Each number is 128 + 24 x the weight over its row's rms, rounded and kept within 0 to 255. Layers, rows and columns count from 0. Numbers have three digits each. The size before them is the row's rms in percent of the matrix's.

# layer 4 attention query, 256x256, rms 0.0862, rows 157-207, columns 128-255
106:094172135122164122180119122108187081141103096113103128125160127126124170146110124097183118110122109136153114094131124158089142134117157101147121134140142131136158138114154168116149104117125074112147088147160129115104140110135134114158129159186131095100146120124127148162159126103141164100148136151080135135129109094150125187128129109135128158149130107164132146091132117176103119078123
114:097119128086155138141128152127150149140116112101135149149129087126127132143112142103103081127137138150136143092128113127144130138129106168074111137133127108122125154124136124140125138125101119172081111104150165109152098103138129122125116117139112165133165085102085145133096154139130143131113109116119104117108116055091137104108111152087084131136133092168121116107145110114122172154146
101:110140135129113129127107081134115136115132113146140140126168129146069116125113161196144123096158101154114114132163162107167143084134124115096085129101112133124104119118111133106122142143148118130101157141123083130096164132165127098113133077133125154084169119124114128139150084116119111094128116167108137132099123139115141110065095167121064119128113091148118146126115142173065119147104
101:100126132188141088136122120164117106129094129108126136132071132134111088095142137139091120124123147140167138074132118114149081112142112135106143132134098106091131097151138138071142135102146133105139112126142115108166095149121157125125105147103144111134101108132121095142165167164137143171091126106087126143113115103145107125131091107101185124121171122112144070121091177099159156114098
099:148124110167121120148110109149130114182116179110091119126131120132132128132106150114149131098085131127126140156161148213081104116120108126124181100122171114142139163105162163087166144105106131121154123120119098130139096137131122131142078105131144142106147142104137111111105149153084059131086135104082121151140120117115118133162110138144152146123112116128145120082122134128144078133112
108:142109104100159141090130136113131065141107139133110090145128099146082138125081105148158147155120129108100136132165124177139150152110153161115118143141105097102133144177080138135129163101112081130135135134096150151149159102109144132175117105132140142081153135125112139110147108123134104154090162104136157114152152106116119101125123143129162166108125109100120112151109075093126119126164
108:093152071138073088097168187118168129133179149104112131087128123157110154100131164113137136123136106121109139123104137110120099103137157148110128151115106143114101117116131131116082121110125164134125108091123092113164108128117133175148122113136164098131134200138160082167115098108139139073150145135092117127147118119120123130103147139139165121112151112149160108103126129140143122118129
095:139149113162164172122150095113141099120138185136116119140149103146122121118103141120115185111136129106089162145152109082116117135142118178149106152108166117123100141126132107128119119121115114162152075174172120154089123142126161158112107132157128127103112129134147118131115135121064160128135103089129110143090137123121167072111123117168102120110061160162097131115106124169104123105115
103:126114141151113108135121136107152142112115124118117117165123163146160092149055158134115152109155151079118159145151093134128146136164117160104122141117130161165131148101127139134122115181160167132142123119139154113172088131145127160127114069114155124143153153142125109088105098104135142182081109102097171083171095162124134143164131154124118149147118147113153119095106138171115135131134
109:125115142163123126085159105149154140156144140153115131133160116124152159107135176171166104073093105122135152143129140146121149066108125106134101139111122122087084173133171112170106133152135122119126116156092132100127111182120153144110106154095137178099121088131116125140104096176150131134156103155122148139148171119120123132143159107144102123138133122124129153143113148154134109145155
100:084148077156147121134113169091158108123120121082139146090116119108084123163097099115148120088100136142103148097129135195105119166162124118141099092130106085120082153132155089127128121109105128120150121137117146147125126124160107148099139137157145142162126141140129137157127169130180135151111131154126162121109105148153124127133154124118126125096154159094112136178151118058139134130102
105:079135124113133111112088143119154101108110164136119127135105126139132114102146107146137101099114191139144108118123132135072124138143136132136115176114135122108140114099135123113119119107151092109121176092151163117161123095094117180095119104121114150159142125124155122113065116112121127174126157125083110151164126124131128137147141161144102110120130140156107167143122147056137101155135
100:120121163109147123143129153120139175095104133100120149095131126129154113103128124097096095121161125154108102106104159109107149131113084166159149123105176164121153118171147141114114086110123114111119156119102165143120098115124103117126140140094119114093150099154092152102156105126108130129142127173129106078132163091131144130097111104151135131111132164149151136138091134091135138093133
104:107199115108157184122081100134122121137120124133119129175119118162143085172115127138104135114118156116103153093055129137085151136147119130104110132147121124100124126149153115145133101166109116158132123123134152146120108121120136095117180139125135130147120117114129135093116179065161132167140096177139128151110077103131128127160125090116122110110127136127154146096086122133090140112146
101:135153098132125121121117087160156146135106154124108141112111128126072112129124161156107150156123118127099142126154170138126123140126168114156113113112107150125107142132127148116163113149161152120172104133114159169139178191139118123113079146129156124124150140137070126158088110107055141118138113115120154118127089135104110150117161162165176139129108128100122169108058155149142104129110
107:112166131103148113163126090133154095111143121081098093131108116103148143126141097164155174132149140092125140172138135132138106164123109132148137109111072091138118117139109153123151118131135135130131103138096079140114144137115142120145094125154086081151148114120150118181117141102175113104104152104116093148112115155118122122180148112185099115120134151127117106100126140119070122142115
108:101131118150123174139166113125136111146134118138110144134106112137105139128170089145124164075142116155133151133158148105130118121097152139111120140103120110124102123127119176128129154156162109130147164102115116099161151115132090117096107120119079164130123156099139128159122127112129134134149124150161112119121155135133137135078114117149147108134142106140130161125116137131134087159071
107:141113152169157104154119123134114086170107061070120138125141125108161121149139171186114131143103133133105132138126142157125099136115109115169137078146127134183101124070099131112125138088128171139112135116138099098108128099155140108139114137132140080170116121096107125103109156159109163163103094119104128111138141138123131144140129134161135104140117124176163114117101145142157125109130
104:112143173149142145155123152146111139115131110098110106149110104164096151127148140182112133123142135154122087182116134146154169129144122134109125164121105176119119114143112125153156135097151131151126145107139115154146075104128104121109175119121106150133133116159149141116149125105168123177134134130099138125184106139132136135084072140151109093144139143119115104130142114118135055136111
103:155126128156114136132125100155134122125090136165142166150176125130182123181127138114133137119112140155123127110121150158106086133068177136128135093151153086111108127147101149137134178156096131131177117150145095134096148135098147158160134141117171136142122116143135128114098169132167132138150106110160065142141140096129105086113156123149148180148115144126098104125103132172117138147095
099:128119096108157127121109126119149112161108100123116139131073134109118106152142102198116097119140084139111137111126176161135066108123110138103184126104141128146087113130076141135125126143151144096108145141051095129109160122126122111051100137134132136141108165152126114120126149112134126097127100119108149117157114127100122140137138139144124123142146129155147154141091092131163087134102
100:127117142091088135106136126142138111110139146114136090140126141143109107140117122121152107118141135138133132123143099115205162094146117111101142132115140130129117129117129125120109174134119140150125088082133119076144097126143145127167113091121115166171107109118175107139134174144137124071093167130154120105129124080148124124116164105084163103140126129153095079117154116129144129147111
101:149090134132150127184110125133092154147138178123203127122104140128112137150092137100124094138127199144103150116135083167118131133149147096146094108148163110125142152111108125134092151129093137085131179135137117146127176160103115134078111151148117166107112118143175098138138107144109112078121128152098148121155146155153139148126091138136100150135139166151114119136087090160138109170117
100:120191131148160122098136159099149142106139075117123127131116123113146170099160119144117139094148144115160105149123139147177155131135065121159153134139120127164127164142112129129106168167139140140133148111125173103098109162119127132098142144118121110128171158076121076114109119136077142149178105096137113143127164149131120105147137142141103122137178130125086133126151115147126141148096
103:152119169102117113159149150129098181158148141140151116108093099143158161126166097115127146135112103134098128147095108122126156161150112136134117110164139120128143125121148126144116141149138138130137124104126108145152132090104135106134133111109131106175160169153119168161137128144110087172135123106120130100151111121147141147162110115122118105116133140111044113132134098089121135106100
104:099145142109131149091087115105151144142113138156152133121145122159156157136107076119128077149115143103098150104116096151119101134134090096115146115120173119135138118224143155170149179150114117113163146093153146133103087073144104138115138139153111123134138120162121120157096129109095129127128131100167120126126131105145140143116142132118121090143110098122155106141091127159190093136168
102:107096124138154116120113123098123145104075110144097139090125121120120120127140089122087111123127184120094136129113118127145119147132117137107095148137138146148136103135073097105140155172153095167174145111142146125161172099119125145108081142135111124104109078125175086106115123120108070124108164107127134106125149114118161191111092124122100110123201173134121113104145118137122146148131
108:120127121145108096145072133117164103124156080109153137135131147132135100134123148124091152109121141094131114099146116113169070084128125116108133094180103130151085125126123156136156107154127187105167131143135081152133129193123101109123085151136111121120124113156104067132136100119181109133151110107132176121148115114148120141135154148153159107141130078106142122119127159170114140116132
116:115138123099118130109183108132097133117117122167132147132106133147125111140122126130118124134070135108141105121166115110112134104112121137163150135136149114172164139183156141147141128138160148118135160133120115137131150158124132127120143121131118087120136127115107108075160093130094067118103132110088147099123110192127106101130129110121135114132105125112106111096095187137097081137104
111:132125103124133141127138186148099137139166144149135139127133112112111138093126141100134111126124174121096117130106124122071153108170146100148120147161138170111157072158139185142127132177139153111159159116149130112130145095122120110107155122129183129145170097158131132146130098096133092173132118153140151097107105146117127158131113171126104061111131125119105091157113139112127091123144
104:173115094147114068134118057122102096090105103117112134175124099138105112101113137110147137111117156117115154135116064130138113123128109157110115151123130075089137168105155127144130105124109147191120085127115140121124096122126124155100143123109128094148118135115112157148149116148156080106116131144141132127118150129110125089162152121102138137126156128114132127089144108102137143112120
106:181111105143118146158105150130140135116067109083123117150089106102136128103141104143140096109146130099156116124101117131166136145135113142112133095106123111154114160115110103066130100101124188126109128170133137116149158176145069126159125120117130103117083196145138144144104104115130119111118159123156091111161128093062115122119136119129147117140128103153138111121141114126139125149143
107:116098122139115099180085148132101133075154116123121139126118117086158097124126118099145147162109108128155130082105141132115123125134116145126153108192111126109154113138122094123120123083103180102138149089102122134155136094143121142190146091096125125139151180113133109119159121153119089103136148190093080108111110160159094095127151146106106145141154151135112109136163151112104151112145
109:137148162125132168110145163111145135174149135116118161116128112119105149140148136084131131116111121123120139177117130157180136062074104124089118139112133130135127170123140098153128150124163121101162143121094167104163069122135126103124063128127133073115128097124120133115109148144155098130132143124135151120143152088105096141118134139121133121147141116137100085117174105125160167144119
112:070143104079165142135116091134106127107128090123133141120127096142162151124149106175109151113141127126148165120154135106128131123114138141118129133132106127156068160086156177122095117144122124116112153142147071125124127143161131088119141154122151160139157110137122092119104117149140178157125136124129102167079116078132119159136130161120107112156118110141127181141129130135138125105062
109:183104094128123134146131136119090189133135127142137112102145121128154119149095110159154130139126107114122159106158151166133127099131091136134108155134142123139133122099092099126162110126105173111157149104124091157185093126125127123081140123089112086144162150130152163142103138140118094131123118134103122142138117155181091136130136125147124100159150116143099095099126091146131115155117
099:123097105106135141146125104115094151140108104151151142125140097134120084117124131134098091145163128117137093081173171125123128117146152116150137121166115135165115095120128141167147121155147129153167089105110135105148083145141167164138101089118095127123122118056138109117137112174119113138118148133155109098119124111172148087088135128110123116117147130108121119110109083140142110140100
101:150081146106093116128104100143088124145090095125132145119106134116143109143123099141141115129157112120151121087117151133136121152154128139110130129128091116121111132146121132104117092120158144135146171138122112154119133151095174117141135105131087155158157093075079122113130134150125108131136128118112134085141111096094093111149158172167158176118163143152098138108146120124126125099122
100:137119143128106097165140134092154131125145105123158081112110126130157128122066119112102176148152158115114178161147115131179132122185122120108082124157137146134161157107111109137084145129163159108124120166146107121144106176122099092137097161121096146140122096102104127106173121162092105115167104113154133105109184153104146145160155128147081121110136104115096132109105164125135111118098
103:149120128097072082147128096152143115129108117112141104155133125137133126094149131154118140091125111114175129112131130106146117102117109134161085156112112161095089129123156134117151128094136109143119076099127146124118107090119139133112148065128139130159151154107144148120112122095129064120149159114131117096176101088097146094125111136180165114134101134149149157150177112083104119121121
102:143160126111152134121050138145156080124085092125135119125106163171134148155111147122148144145158147152166120094153124091152110135132141168121103133123089135129111092116117121121140135106121130137155147138151117154113113126100096172101137109152112146115087186138130137133171123144148131098115107124101130061123121115145128142136149145125172117131128193134130135105102130122114157123140
102:155132120166156116130123120122137111117141166124115143140128100113115100153117166143169099093184146097117144121177154116171150111151136145149127139104114108128120129175135129101075102103120133167135166125137109136148117100109133112106159128078154132127094192116095173082120108097148050119114106136132166068114151146162107142101123143147149125149137123099124139122151129111134133151088
101:100141099077122142139115108113148145117114104123110115138138129135099174154192067117143087119137113110135145089133105108129091103125142161175130104123066163157130131126119124138101132050123130124151132125138130144111138088165151157128095115135113079131146120090123093119132110112117167112124120134166158131128140100134115128123145104131142129164121152188108167113159131167163121130145
101:116136141125135140114107068156137110100172150123139123195139114122141140125118108150080148123091113111139131106089116134110171086128129121150117121134150120124163111140131161125133118143099128112145112147089129124107106165111119130157124110114121087146139128106130159110120140136100136094127096155127146183152136112128125114107127060113139136166147116128152155147118174138120167087138
103:132148092129124146088153137139070139135107128155141161143098144178173139149118119133182124105147116094117112104080138160062078118154110114148120101122104099120128104124152134130141146130132165131124093117134172124121191118108115182152115122111100122164154117119083109111140114127145145154099103125131142123129139140137106139126104116119145127098119118120145113122097117117109128131156
105:115045154128117149145134125145168144159127121101117142094111105128158154110183120113096131120110140144123127109143162175099122131122137106114149160120118134153131105116106121122093103164090205107149105165125135148131118107127171117146119117126128107126114128129122148122127134167120155140153130125106134141116119149120160151107111121151141137140151135118153134119135138132104112102103
111:109164192099112146144130142146148105121137107188150124143108137118132119116144129129158120125141074131116099120167132133138147131151118099130127134115156140116105130142104101113127123154150170126144140144124103116107098138138143091129076134111091105111101142126145111112075145129094111083120132177119146152110131116083124092121122121095139068120155125106110130155115151138123143121108
102:126110114102100135129173114154156081133178150142075149136100125097083128122073084114153118126117169138140128133148113129118131150151148118169126126149125088165176139137116122185156128133126093156116085162138124148185151135147121160112131157164137123127155109168127101096140140120142094157153136116124140181136138170140115120096069163141133099120135137097126127135110136097075110163141
103:121146086107114150139161171150119148122115127136142092138132111081081148125149143132107117122165123139165081160153169132184140134155120106154114135113126154130106149155084161168102112133104163112142134110136098108146122082130110158088132118144103107114136149145138108116145107099182116117141122119109147127138117087147170160139101114135089145123139127103086144129145114127155115135148
103:118089145132117126143142085086123116095152108100126119105114111135175132147096175068092091159128164147136150116115101113106190150121159145109123100111139126105141152114086131121119163134143086129107111079125142162117105146138105119151134103126122073124156123128165132099137157135067130120121092110152101115114134169130153122162132121132142141123127116118125153131123117176097116111178
102:094166111123110154137096097128100099104116176115147136122120124156137105086116091155167113161123136122110132160120097110077144118140133115101125130133139136142100161116176098113114108103121125132110084103156110129102098135144118147137128126102097106129113131119115112128110153125126127138122146128138143104117116168135133143076111102109101120156106128121200132099132120122141131117142